python train.py --n_layer=16 --d_mlp=512 --norm_place="pre" --parallel_block=false --init_std_down=0.0589 --decay_fraction=1.0
Each number is 128 + 24 x the weight over the matrix's rms, rounded and kept within 0 to 255. Layers, rows and columns count from 0. Numbers have three digits each.

# q: layer 4 attention query, 128x128, rms 0.0414, rows 20-63, columns 0-63
# k: layer 4 attention key, 128x128, rms 0.0412, rows 20-63, columns 0-63
# v: layer 4 attention value, 128x128, rms 0.0412, rows 0-55, columns 0-63
# o: layer 4 attention output (transposed), 128x128, rms 0.0512, rows 0-55, columns 0-63
q20:122133141151128193111139114111102140128107125111135137158167136149096087141141134146098120134098146126140098127138088127130116118129153128096101139114153122167130138116110092124149120124143123
k20:190172132074095125096078135115079145073095090102182142132102103130086104144162119093100113160099096084113144139144140116111124115108137136111102163125097116154187085121115160123149131144099109
q21:100114120109106065145127119128165118110162127134113073125132136128160149119097131141153157122161129137101119126097156150115143142130130157140132094156095143114138145155117142136091125133107100
k21:117079124144176132155170115144140090150173157151084092142125131159190107073096137159145171098153137157141141111093125158148144158142157120128178100136167141084122144141126129133104165108168128
q22:073133133113118154149202136130137149139159139159108153111156092145127134112148091157121118129150178149149074186103148099137126131070110160096090137107110068156075116096101103127110071134121094
k22:136124138163127127117150118175151115112114108146101130105147144107136133130151109121113104142142148146134142131134113136143114142092116139133128160121094093147128129150111115130114129144116121
q23:139149134142150144110085132133119101132125094137122160133148157146122130167148143122096130158098101129152134126137081095128129110158151135139099140101156135123133122109141126101144119174140139
k23:140160107065112124087109107115070186100109077138133189132114103138101129132170151090085067190105104095138146139147122105117132115090134127151056174107134101150147103132102120090172122136100149
q24:107181166140132161099140117131115135108090088146122171145157106135141162153180161156096076178122115138183117134127096069137104143125164136124085157107115100166123096094153160130159125161145108
k24:106201137107123151095107103155120139100096107148146187101148122113116147160179156114083097187129144145122141135148141086111100144095123105133045212103080075162141091129114148114144118167075111
q25:136093108147122098144126119155151129153155139146145071119118106090133128097080093148140160085148134152094126132133165152146154116106105140120149101125112160114135139167127112121109122119120125
k25:144058107152110109183127135107168115169165161121117056115113140121146096099038105107167158049153099161102126119111143180151140143166110127114226041175165145068107178138116093120139146086171132
q26:162124129140169144116116136123152127141122109088118120127136144137091090125107090114140173105088098138109168099118104161181125095122149108124141113118127108137140132125115088146159152110159127
k26:143153116117100118118121114094082160108105163131123119175157105127132097119066138125145161114157093146095140093133135152122148129171133109126135096137114101149114165133109120123143113110151108
q27:140157090115178149103115132144108130173126164135151109116112139142111086121103126126150127101141152114112138136116127112159156116117131128132144111148098129131123109144110098133154172125124128
k27:187123139117131094098144130118125174123136107121134147158141137139090106139107111128126130144104137116120139148137126134145134109130143137141172109141134128137141121144112121152153136112126122
q28:147127120154144120145123125124135138134141141133108096134130142138133137144118116121102127102150113177128125104141140153134143121114152146124161087140099128135147135118147099159152139091127135
k28:112160138116130128124148125108125140128135121140098130146162111127104131129119093115124100149101132154075115143137140115097115129163137113126110109111125099182126164120143150163128116102134112
q29:082163106104165131099122130148126128151109116127167117101142138134124150098130129135150140139118156112118094148152127136116126130111120161102132139127137103153153137127116134126115120115087133
k29:146117105115150108131109140117136136138131139129182122125088132134150131103101143142117167098134115135181143130133143141140144119107141173103165110161144131111143114123139115099115145127108115
q30:140145093160153176124112130129126136126127129149127150151151126109133123139124115104098094111150150097133152108169124151139119114118141113131148131127113108137104131139119111124155155096128139
k30:161143123168115152107109126115130122096107113111114115156114146136090114149089125093129127117107155110102145117173121142128147119139077125132152114116131143154124139129142139138130113147127118
q31:184124123128157153122108112140124138108134129114137146150099163114109107127134144110115111138098120125120174077144121122132133118135114099157122127147160137153113123110112128147145136108147145
k31:131146140132123163095094103129086113130105152134116116151143147123122130165136125128112120128120102126118159107109087136158135109116132127123115125108149151135115161121150127156130156155148146
q32:175112113108132125104118137118140117122123133106136122150104120128115117162117132118150142145141102107097165088104110148120123132162115119136157094111135173098135131131152143103167142091124143
k32:147147110118161129124137141117092142112133100099111137163156144155132098120150113132097102151111108119098145120117112116127119102149161096129109128090154118141101147110117139128157123126130153
q33:144135135141152143104121154108112138156097104135166140162144138131118083148121132096114126112117112065124163109131078125137112156153149106108139143079159174131135154138111156095146146129155104
k33:152150107133139114123109115139076150108110140119154164165160133127135127150092143157137158144151103087122130139109123149151122136149147124122128147111131160126105145145124135109138128120157140
q34:137106129136099100150131121153132116134155137149101118146112135126144139118121144110134120137124116131100165101118109143126135137172123114154132100120136167116138137130139139143161126133117142
k34:119125116146136140123129102146123136130133132125102148137168152122116129100126135154143079149125116131134144129134109123113111133126147105132098154095143141149136128127116142167123134107156140
q35:141139133137150139100157155144162132141139131107101144139074118139074102108093111108120145107137127152114177136114145115149134108098148108148127100131104122126145134122110084161084136143133144
k35:161143141134105102163135125112134177119139132144116111146141133130090118138147137109137107124140114182150148105123141100118130171098121136152160097149130131135123126118141124135145115131121106
q36:141114119168125128102148140097110122123105124130139128140149127127134125133125123119113120136136131118120147108157091152131137132157129113142146124138139123120099130145113142118183139145148147
k36:152119120142101147097118111131134105134073119149103159128163137107089078155125132153128106151128146111091138104146109124106116125183139080142124127079135146162141144158131124153147117121153132
q37:141134149135121158136137151115105146126104120135131133138151153149135102109134111129106130134106108081135117120149113146115104114114153122115120140113150126147101155145125105137148120125151087
k37:123145145158135133087128120135097114104115151129143107150156150116118131119114138105109177150153125125105137101129122141112145123146140151132133140149130131137143118146109117110117103164141143
q38:124148139145128164141125137117132151123144105113145121128134106126108127116131114126108160143114111135144127155133115143141131110117154147094142121128140128159098134136149106121111139152127134
k38:137141126136111108105137117148119137119131140125153133131109119102141085139132115102127157118169101152125160110163152125108157115141142134124110123157086119126133117142106136096122120123124116
q39:096115124103097109128126134122129127110117142139131127106132154130156145087139134138121120132155132096136082149133145115097142188125097144139100132124145128114128136123122166131111096140090146
k39:106101156106164132132112121142151103165142122123143135097100170136147150114147108165130126081140176116154147128102134116115151128117104133131145160159148162120117096113155128147131150132116153
q40:102166115145135150157147156135129125143133091137120139138148098121138129112133110125140143103124132125118124158136159141131135089094131165097105141144116075147105109120110114114130125107156080
k40:135102105157106122120148139115146122125131132151147099115095122127148137113133129112135159160154140152126107132145155137145157152124099162112130099144108110118164117138126118094119084136085112
q41:139105166142087131141141122104113145160107122125129140128147126112131129123137099137103123119110128125118102154175138135120094089100124132086097134105126080161102132104146083145144122128148090
k41:093128143153080149109132115131149119100114132148144120120112121111143114160093137123138150112164144155117129137118140144098146122139087141111136095108130123103146147124126126118115103148129112
q42:169137144149134121118111127168136129120131159142097116138099121140120121120108136117141128128159119121115167132138116110134140126126151105128140107113104159117153137170128152133126162104118111
k42:180158140145137087150164127110111137135119134125106150142167120127104109132120100127140117159122108104104141119120108095136103155145142120130153115102143129177128125141112123118145138123162118
q43:141141145098121097124125114170116104116127120130108106121085125116154118118114160129139132142150122146121154122120145101138139142148133106147105143121136160098123104148133152126115117149140140
k43:122140114115134117162150126128121157138159120120113131119133122139122160118159139143118118143119113125155107104125112117148115163112143116139147144106139140126116129130105112133140159125163139
q44:150140111121155124129090108140116121096137130114140131102081142150101123156120178113142126112139092124125159112111128130138158131143136147135147114144153159123171104125134138128107141166131133
k44:133160132103143100121109120118087162145147105129147139120120135117106128125112125117125129113129111110155123100084116124149134178145173108146123145129135136123099149109127127126147171121147146
q45:132127117143159173119103124137118149151103152157148136126127140154130150112141113133100135114143142119130103113160115140107162115105126153161139148151121142140113107124125120120145102138111160
k45:138121109151136165125091119124104090114094137147153109101103150121109095128150138115138174100098143099115159124147137147138148127158105156135136141136118146105147128158146157150116093136112117
q46:129120117119111118154120111108134161140120110146153113115169144102147117133118093127119131148090142133122110156133145115108112107117118115090110103143146095164134125138150124133149097139114113
k46:095158114099109150104095131160116090133127168121127108105147111120139136111110143123134128132176148134142124142140134174100122113127106141133090154151118116139130134145120144123078105142109118
q47:141088145117114115149160136132124107104144111121111131100114128134142160145147115099157173137130108147140154111122109147101142120154147124133119123120086160129129115146133168098126162128128104
k47:130155113107117131171143099129104106116158126120090168143161104129143099139112122126138128135112106142110140106150132159120134115108165100137115161112124110154098146138131102152148160125156111
q48:141104130102146132123102106165132093107138130105110098105087134120122143118132170139137144146129144137139130131103144104106154147135107132137154102143137131107137117125121163142130148134114173
k48:114146145117147122150139104138139132155169126129120155119117149138145136114160136153133096101098122106134150141112127128136094124124146118129122138129131121153104153110119100156144170126118142
q49:153151127137128125118146128124079173131118104135131101151142139160152114108121140116165146126118102076082135134128111128166123133163155113124105139114139128144153115166098136128153139149128085
k49:166164141154130100096145130154114134119110137140133138165138111140107089133089153126135142153158108114144151134156090124126141135133150120136166108139106132124136132141126104148136146126173117
q50:100097102092101115152148151163123120131146150146109108124109111112162150121117167134161116137168149144117114133131150098100135160143119122161136113128101141100141106122141150118110133108112168
k50:106119143140158111139146137138153145159170107109096128134111149146151139140161118149112092122088144132154125131113113132143092121103123131156126123109139120133134092131134120156121157109118115
q51:107126112123149137152109106123138147101144121114113100112103120107109134121121116113163165146121133160166111151095130110118155107099134159131146104161132102108151103141142101138106127122114107
k51:106169090088130092162138118092148147111187130114094141126108102127168146100096116127158130108126139138153136128136149131106148147126153154128116100133119117145129106149141149141091125088093131
q52:105124115162074129117173138119113138144146135165110125132157124104143131111157091132095095125152152178118106088138150149091094120124147113146133113141117094115085118087126130143137104096127134
k52:110093157147101170132131122158159099110121143129082104134131139135126117141157094115118125136119145128098123142150137130101097108147092109110105141116120119122116128125137128132097106144095098
q53:109161132166108159137139135108118151158117099144126126147160124139133123110130130116124139127122131129132146126155108146133129113136155131128117151121126115150113117119137137132128129128110110
k53:132133146142111107114141116144138117130123144143117133151119123117127117126135144114146156140150108131103132145167103130129147115114117144127127129148116136136150131142115117140112094148119099
q54:178159119165154170119126123112128145149097111124149114127127121119108084160117136096134123133129118112125173114142123116154122131168155108129142100123136136170140158129137132118154157123143117
k54:162168140127142104102112123137083165089117138113134143158117140123122079156110134120104160159144116121133163106122093112123162129160115114116124112112134137153153133122098131112128106120136128
q55:104143133114155107139096132146145132148141112126117109095106138131117119147093125153151154135131144117108117144114086126150155162165132153124143113123129135111168135155143152136121122142127122
k55:134149131094164080127126115109126146135146126112145151153124142135112113133111135152130088118123098147118141155132126137121107120107136118117114137152130103120135145138130128115127153103157115
q56:098130135128089112139118159112116129131144158140152129135147106118137127092116120164117129136136126139112070158111147121113128118140113152094103152112130118115113143128106135122112105143136113
k56:110109111127142125140127136177171092134126133118128114109122142114127160107152107163124100105121136129128090162122156139112114144092094123109129149150107118075127106104125129134108107124144122
q57:071155128108126116145132129134122133097143108133109155119107119129149147136131166138141129146135126139129114145098152132118127133092146120132129156141092069118153118123148126147119111146133115
k57:101116108134135115117146149107167119119118131135114121130092143136129147125106136102125161140152126155155127137109144123134124151129136129147142125138101112103128094116128133133115128158097130
q58:099147139119102084159138140128140110085137125109107136127120112099131138114154162120117128120122128139150124146120162100101114164138117123139115158114134120126152134128152141123097116166101137
k58:088110118116106108169134107136171110166140160108127110112103127125144165124158130128141103127164136128170109127079150104135125139094134154128122133123130137091109124105120134154110134155113151
q59:128116142097135151118105123121125090133116172141112119123124140126120126114123110150123102118120173122134108127112134088125145136172102156152149093125140159080114123132138137142135101130116173
k59:110134133124147183119139115135131112153154115098121143118113125139120153139153107143143095104128135096095140155117121121138109100115116127131102161096154118098124136125150125145119149103132124
q60:118156131076147133124111146134138123154146133122145112141121120158124150118141161125173134125108138112151116125113122084144133178156111142143141130109139163121134116125120150113111136120103143
k60:126100124122160084123133122126125148156151109115156147111097134160134142146130153145121133118145122105167141130117128142142138124107151127131121160165159153125153110142105148105116147126137133
q61:075147141110121115160119143115098122134142107128134118132156081129111115091091145149125147100152144111110090164106142108144132143115146145093133155108124095113131151148116134130118127141162103
k61:154141096117134078115148149134142162115124130122135107139115087144123133149113137148120127182136145144159131124080134102115153161088108128123131121145108090099135112140083137127141127108108109
q62:145102129110141102133140102151134096136144107121071119099106117119131144132129112115122149139123121161151152098103123112107116101132133142155136095129115115096152102126169127135115158132146115
k62:105144101101109153123156106089135121147165122140103134112141126143132148135115110097135095158115125133094130135140116148106094138132119095135088115095138108142104146128139116153116151111114116
q63:109109111128112114151129143147172114099162123130130137106084105112130135147123132136131147130156111178137127124120139112131152124133121136151139115154100138103160136118139142127097139127114149
k63:132121129098118101161144126099145138119159124129112131128101117130149153107136120137123102105106136164146132114110151102143110143113141140133102142121141143133116093132110124147140117098109134
v0:129165126111128121150159116096137134158142109157128150150107107140117143134136097119108117109094109143136093142155125147132105125159161128102160099104130121120140138104101089137112128150163146
o0:110119129139119144135117147165131122147105123113159134123125136119141118154123091133127123118154175082097109107114097098132123111160070110164141137154109136123121117098127139162159180072100158
v1:126091098133118102155154116158099138112111145103152106069110143123125098155103143132101134118117124158153161133091115112141151142112160107121106127156119144112114165096106136138119136146116149
o1:127105113116104141126118145128102114137158138128141136168178141126140113107114124128128111142147129094123094136129124144159137121147162110107093150115113121161135128157121096112137100097116110
v2:085133132115081161157125137107133102112113110110103147140109129093134128140106166098126132133133149157105130091126129150153130110109115105102123122118151096114166148119154093122127170107108132
o2:141131141133135127126113193138141126146127163129134110133163124113142115124132130136152111141140150103111116121102146110134149135129127119169114123093133162117156113184125120119152153077123115
v3:123127099135103114116132087124092150156129167150149124116119145140134136112112161135106118126175110108145107119085104125158149155147127154112120120149138115107106131149091068152142128137168163
o3:116120118140140177116109125148142142120120131158144131127148115114139111116130126158124103159120113140097112146134165107141123133095133122111123132135099117120113125137118108120126099122126139
v4:160145155133165138119117128144146140150096119173145140174146116125158136073103111122161155164115141149151126156135151175088168104118137135109097142089152131151076109119122123121127129096145104
o4:132129129120151142136145092124143116115142097113120132101113135120119131161162152139120126122117134147134142123134151116107148114114095114150131122143124143103099127104132144130109121181134159
v5:104120109147111121120139116144163153159099125119124114111148111119114101102095141143155103115140112136126132098112143131133132138105144109152115145097100111101129117100154113117102158099117116
o5:141155130128163116118117151129130134106120154158108121141159148142165130129132131156147110139142096134125113157106119143149100143105162143113119118113142124110142124161140134145118128106148100
v6:136101147089117125144156148137131122097096105166165121106105099152093101150116147160119143131109111140135104116117163121169094172134144125131136141108155147130084133087154134132129126115155121
o6:128127122143128125083152091099109115109119071121106137104116157141114121121159127146116122132101134110123135165150087129109118138131150109135135110130112127160108127129142112115102115128118150
v7:144098173171148109133121153161114106135154134124094143080125097101156130133156133127128108150139151106111105081130128134110127177120149102144132142132136154121105131142118149139142149123133136
o7:146100107139143109115114099105111140114105119117164118152129152140116123129114135101119137114138117135140146141150132153133113095138164144111109081115141120142134145152121118112129134120149124
v8:152161140111143172129120140128147138113126156108158109103135130152121117083158110134118133154153113134147140130114083140140150133126129121169134128127151145108100104132110131101112116142135124
o8:136154114127149111130136114122164102109130126095120136145128094160154150124167122132119120135119125140123116151120138130137122101142124133144122124153144102137121114101131131129106115144112133
v9:118108100096105135135168104149133110129108108133146125105096095113130103172156124140101151140132109168119160095096125150140127136116098118167121110153121139131108134084129143170124158143163110
o9:128132131130127132125137123132101114130137135101163122114168132111136089128101126148133107145143129063097128130137103155116147117175151071130117126092115170151136139148104106123148138113119123
v10:106116125100146129137105122103127104106123158135145119115107147164096099112111141138155133147132106139140097150164115157103104096124103100132096116145105121139178109119085113114130112127120133
o10:126155118116153099160155139125135143121135117154105139115145137156175116129127129164128149101112147139142137122137150089131097149108134129096140135138127125105120135106128114120127112153140114
v11:133147123119151089121116162124166154140107131144153142181142150124126091086101111122120158141153132125106143092153148159129126150120140131096140144139109161148126130117128099109130168147106126
o11:138115140119128132117148122134139125109155121138096120099138113117135136109151148162136121141108095160153116152125148100156134127105134152136138148123128133098124128126148094108129129135150114
v12:108167138105164116108096136088135143161161164134120153167125109146103126099104140164143158099111135114143122107104136117130138125121164154106164143100111094109086146140080099148165122151166095
o12:131128131113143148123150096163159151138116071115155146114100158119118104125098133121119100114118116117096152131159110119122140151139078123178144129157109136131108133121111102126132150116120138
v13:172139108104110159125165132105149141128148129152168121096118153158098109088104075115159093125114158135144110132107143103145139156119101103133101112109106121138103123141100132119141114122126149
o13:134114155132150112112142121129149153145149103120114144146132151131150161164123136116133114120121113105147149135153099121088091118154144164158133134150161147148136116136163163177091142113141123
v14:127140149137144141152136079109133117156154112100128149146131157147133117116156148175121141174144113151138094121145081089181129130132129111120160111098170153119123138125100066089129126141110141
o14:110130131134154132102135087138119111121138082088127121114077144141098145133132137152094085133097157160154126131132127107126101113137112161131130110187121098099091132118116133147132102134115127
v15:142111159124125163127100098162100145119110147117113124098127117103088155135142125120145115135165100120128113114082139101147135153122166136134169139125178109100108146119149123103131128118145112
o15:108147095113116125120130155113131140129135147129137112163138101130148142112117146154138114127130114124152090178116113147126107158115169133096082122110125121143131129161143118116141118082141075
v16:173139173128150098097112120141126118128105091111098097166142118119153112130148104097163114117112151133144110152152144130137144125125164154115095149118088161154156105165148191147148096148121102
o16:109147155104117117144128119121109118124100147130135150107103106120099132138161143114113167120126137160136150126120137122123134130130096123131158130125142113138104122111142170151117162186115145
v17:123140122156125108115130132145146152090117101153123132185119122136149160147115132127122144123151092110109128144174117112083109096139120156111090152109147132149112119135133147088108125111139166
o17:122134129110117118135120136094134128123138128137135117091133122117127140122144114124109156125123163164147135127101140124079184125102106126125122155156149164111136131097115120102117087156090113
v18:143161157127142107093084169101099143148143125118106098144135150135159108117114104137151119166092128145116158117130163161127097104115107121101102120164133138157111096107094132165090098127112113
o18:144112127120127126149130124138125133148117105123144141104112134126088115150120123102104144128114140118115176115139144132120141119151058131147163141146129152126094154113130127166099125153107160
v19:128106129145155137136170135110157106125121137132157152117154142160131149091151137107122144153123153145143081113127095158156132161109113128152108145135089108102123106146171155108136134117133113
o19:131144120133150123110110097120170121098102107152111122125103146145113129146117148163165167124133113138142159184141119126128133116108166146122177121125141092087129117127095118118112158155144145
v20:102101113157110127104139146106160135137114097097125144086163191117138102142138144091117128139145110119089125167154154137113159135115098155152146119157079137146179124137137123127108138129094145
o20:113130187155103151111120118133121116134136174122118155126167101111120149128115125103161148146139112149157117120153163125178120104136147131087142129075124112117150141130129139140150101163148110
v21:127116153173140096152124075138093161152155164100139142159134111133119155110153131155146163136144121154109137117107122142158142139124112151158119131157145154108129125157146080124164140140165164
o21:118136095114144133136124119130134146115171121142121122151130120154137117125141171154129114117117140165144124137124117135132101146115170148080120119163126108152127124124111070107157090111149134
v22:162140127155140162148154100082131134147103153149123131155103136112112147160154145134154140147115102110129090141169091161103154151102087118128111115111156129146158123116174082109115146114123154
o22:137152144147118136129148121103136128137126097138110141092138133170123145122158132147131111113102169165160113114096094119107117116119141140119142149148159151139115122108099154119123124132120120
v23:108134105122170136129091109130130120116101122150151092186157093113136148094097112150104100093165140120140122165156108117147122119103099146133132142145138161101140144112157118127147112158128149
o23:102116123129153121145168109161148140078156101139103114135163135158139100107128150193152154135107104193143113117142160115127117143111138138117156126146128098126117112119161108132128110146140123
v24:104123108131154133156146170145113105154114106110150156150126084119164157139103149163141094116149129123137122148096114114092097118135121152118149108136106145130090140133136118170138118112137115
o24:150090116126163126110132102111125146092136140122125127140117143108086105151143138119097142144121098132085157099160161131141152120132119090115153129115084154126118129138122129112137153142115138
v25:111110109109093148106087134156145119125127115117134136129130087141104097110119142134120113136159116141115111162170165156128154136108142140107146127148069130144166151150174161145108142113144134
o25:120137147175154163122121128111118125166135125133112143102125103140135136108120110083124156171099101103110164156120143138127116131118126109105124133100121166122104141139135136150130149142123117
v26:111145112111122169123118142128105121162117172155150095117151137083145104133124111106147118102143150130162146084153112099146165155111138148120141140111132130089095172082096117154156172140134160
o26:148135127143121125131147163131128141157143119145150130153154120139144120103122125139102074145105083138131118146150117136147101145149147160164119141146132104130132135119140138147139138115140134
v27:179142101149148110166135110139098159128137151093109097113167128137133159164143159157138144143114131115098144126108137139155144121099122091110157128092135149148074141109141132138114134108139112
o27:099145104131127141111115114128108105150114103128147140129121135155115146122107120106101091123128152111144111118130069161116108155167147155136089137171159113165127152149129136125138099131105133
v28:125149115098126089153117142115145112113114113102118134094127092125127161160107106100119133151113158122132110147142167096111103119118089143151100136146105101159120115143136195149114129118105147
o28:135141112118124124121094099126132135094109108126102108146113148103108131167118106133153176110094122136107142151142115149124154132138166090145104160105134162131160105132123116058097137157087127
v29:120154150116127120164111141122120099150144137139154126177152087109152113116137130159172113135167098144117155156130117128102162115135130119119126116159116099151123145153123121119140125144108106
o29:189152111137147107132153140112137110124124156146107110145063140137112146114206170134097134122093135139153134121083157101104132155122076162141147127128121152133143125084133131120113092132089132
v30:157112128164124116110089105163102087144142149126093143146132103109154125128103111150153094118115115115159130165127122159094123138150139161133147120111153096136120098135154174154122122149111135
o30:142134137128169125153134157115166149104108130115156132116111136111118103141161163160153180119143101131135126123122132112100148111096126151150101128128110135129124138143133161108129143133130117
v31:149101146164153160149089129108169138093161103125165105121126134091089147112099097114130141143112153146170116120143092116149117137108097119152148127149101105128133157123134135150144108115129146
o31:140171114138132099119118141181193127093161117135107118164149145166137103124071116139167193130158107114123103124167126118137113130140137140100145107138123114120138113144115146095124156126131101
v32:133157148113111125111106124110124097143119126092119131148122136099148152106140124116115115120089160149103145099116120118115153090094133109118097131153089134157091106127184196124127120109147121
o32:149108127133097129120105146141114139107114159133133129121117145094115137168114152136158157131154110114106154121134122123140148129138138097174134134085137126145167104149119130114124164112095159
v33:137126148151156090112133161098142138115149099163089104145160149123145107138122124160102101118130120158097114157087122135111159156130125166108116126138105122144150106121123105100127113134101108
o33:121124138134152127112138088149161130109144103118138138090119126134097108151152169147124126112130144151145154110166130121120126096164097134090181103176134125111083151094140091136149109183118137
v34:119157130141141113144108104168134116133149154145145136129148107106149103136140085122144144157149098161118165167119144157142146124110128141169102098105088138148103148157127136146175149133115109
o34:125161131129135080139139073101137119117152133100087144117102114157127141117159155133139131130108115159144134120119131125114109133103116096135122111125148125146112127108141144141113141169152152
v35:127143125126119129151122082092099112136124099155141145130075146123151124131097116116102126117136142141111113123132095149141173161139131154093102095127107134132132129092094082095104128123129134
o35:091162118156112119130138191149119140136161133104151147106150125169167124098123091142135102143133162099124102112095112135121118120148092144155121129187119091131122111110156164138142095123096160
v36:116148155141103122136163121149149107155170151148142106150097137114109102136122145130111151159141103149121134123109074118134147111096091128164115141133134124111115096098123126122149141125146123
o36:160158103128168108123142108123155126099163122119134119148126141170165124119138148162132118122110132130135139137140114101132097132140140161149147105161141109143134129131132132136118101129163118
v37:144137096112145139091106162148110104106133121162120127134125114118139117097127112097133137126109113140118160140169142135150145143163120110146124114162120099122137118122125157147132107150114120
o37:162129133128126120142103101137133110145143133123152110136120104109112121120117138107163127157146137106076166100122125129138133132134136123130144106134126128121148132127121136121130137094128171
v38:145151121128153098138102163123121078139105096078134133066105119116138146139125115117116126120115145089148133160145113147117109112158120109152120138119083121122131126138165168089093119142141136
o38:114139121135126098105132119130138113057149140134090124137131100086144116108114120114171185134155113150126106132162171115147122124090141088089098125093100116135154106130135137121096123178137123
v39:148092118144117136122117154139122098117115152119150125093121105105132098164104123165132131099156157147115132108108105095173110121122155147156119150108173117106132154086130060103105109118155128
o39:137118120139140122126148124126104113115133123137129107130128154143157132101136118152133115160132102131115116154119116128107109133133168107113111122119085128120103148147158106111127151100136118
v40:102123142160130102128124147136142143112142124100148103135170149153156140093153144159105156136142152095141150126121121132139112137140156153131149151131153148163165137158164140082099150143156123
o40:111142143122154125109131089130113104107128130125106126116125109134135105112137150144125144130122121141116083169130142110157093175100122157067122108121114130107135118148127105115141117145142103
v41:157121153111132136100141102126082122166124102137113111125102130142093106130150121141162155121136143160143138093162152129158092108152114108082125130146167116123087125153161103144128095131167089
o41:115116122117119119111131107104092130118128091100127133099108151125095118151149143095110115102117160107126151129129105162091124137182100114131155129161148137139098152122124125124145132144092180
v42:136098119130133111124107121128129130147114097135117112127097155135126163139122106148088106112142098128114152100106138102167120131120172149170149145133114110101138168134115063085106169111142130
o42:108119097120112127116116131132128136100117160120133117154163102151141124110106110150131118149157119132145098138136121132140099153125138145095117127124116107132127123118135103114151111080142099
v43:132131115097102131157150101102112155124132165147148127147124146156141138103131130141102130140141116164099095160146141105183160114154125086120146149153165133102118118129126143109109150140137174
o43:114164117143147125141139140121105121134130118141121103138117132183152171105157133109133044127120163102109122139082110123109082144102142197148107154141142136161160100127136117139097090098126115
v44:131146151129138149142140175156118120121128098111127118104133116153141146111137115137105140115147127098120144087091125124120154104142137157098136104121111130095131088102151122155110134112159120
o44:124133114133150140112112117133136116091110099090156121116131152109121083144147141121125126157138125100092134131146139141111147129164107125139162124141148124101125149137130144148141135158139174
v45:128143155138107123111151119122136138119140150119152142164085099147129106160125121161093109134109151132121097138155149112110089116133141154147139124134155110155079108091148121077165113131113120
o45:157109133139139106120129149093130148159112109134151090105145164126127116146109106134135155123149160120118134127113081115072127112120142117143134139105137174147142157142118137152145174089102088
v46:164157156116149122131102120133131108143103093127148118141108138118118101151112121142153149166102106148106082127139115111114105163107103165132124129137085154144114103130154151164161117128142096
o46:112139099159132104119123093144111123088108095131129133124099145138102083141142149143144189103106138143159168139164086116144119118171172140126155101168150123147088133100155151137132123158132116
v47:135127131150100164117111117115134117148120126100092102122099188143116161163150162154149114151126141084103135121125137093122139110159151147142133098109129152124160125134121133118135140161153152
o47:086163162155102127146123169139123149117097140121183163123121129124118118113132126113140136140135150120141093117131104130143140131144134161100141129152150112160131134119119159153123112080108109
v48:133111157115109136102103140141124153119158118156131147132101095129113149120115151110151104123117114114128130120113170106140153140139147118153127134112102107159141139153148146166143157163095126
o48:129114154132126148140126147141155141144114170142137125137139097146128121119114139132142118123105127105114134120136104111144116135112123142143122123094138140133160113184133150103133134076152104
v49:103144123140124143140093113109158102132105159147135127152110107137150111089120122129115105134118146157145100132095125107128147133138122118124141144111135161154145099139148134125144113115131139
o49:118137137133140117127170083133141149108148137113110117135129103179119123110177148157145108144098134164142120163127137104114102125098140148148142109132147109112125111104154146149095110121140138
v50:136148167128130143103162116103135142109119125121104139132142121105154156092115148125160139112128107138158139128156123135134089122109107149108096100113178137128101112154127178122138129137159102
o50:113132129112125137161126150107121151099144074132115108119113144147121141158134159139109129126134128163120146153119134148084155142094120114106115122110111157124167114115113097063120152162121132
v51:141126151145136150134120115128117094139136117105112130138098153137152135126105113117100120139144085147114148159111120143116157121135131116130108133127101117152104129154123095114162145114127143
o51:117152099132115112141133106151155122106154155112129152134148111127155157125158134180152149132159153143170107141112131108127128105109144139117110106126110106129134117122109109111129090103132125
v52:141131156125113144101129140115099140139133120140125105151102178143145128129154143128135160113099148122152149159138088136087149110144165120139099113156121097123157154111087148120106105121100145
o52:146151116135087138170124197159143124145090163157176116167150131096146155131100111097116127117159143103122111107122143107157175147116105155147115132134143088137161123111088152152101114109158121
v53:132102117128129103126122140129134152127104106139104111136157152157155150142118137143171138157167137145107116132129150146106140108124159155116114153105160122153159130142141137160139158130156148
o53:108158136135150131140121139115127148125096141138155133129132126134111113129143169142153145148119129145159111150127145087131131129109121142110107146177160144122137135129105149126105132130122127
v54:132122103095086128116174143123123096088150110139168148122163113105137125111107148163142151118129107161159153152133149118103147155120126149123118131154125137118123154132132121098155146134135109
o54:189075139111139111112146096120119142151172122105119131144114158075099144121090128113114117127123127109126137087119125106121122161155128112173159134131111163134138139135126129147144097100102115
v55:107109108126107103142109097133156135101126124154089146154148105122102159133150112141134153140159124147128125146100093097157136139110132105128129121112142139139077158109137138092098142117104159
o55:142112127124140155126136126127135123142113148131133103108162149134144143117110129131128110129132129119125135139102088147103149118125145129144119170101151156132143126139122104100137155112120091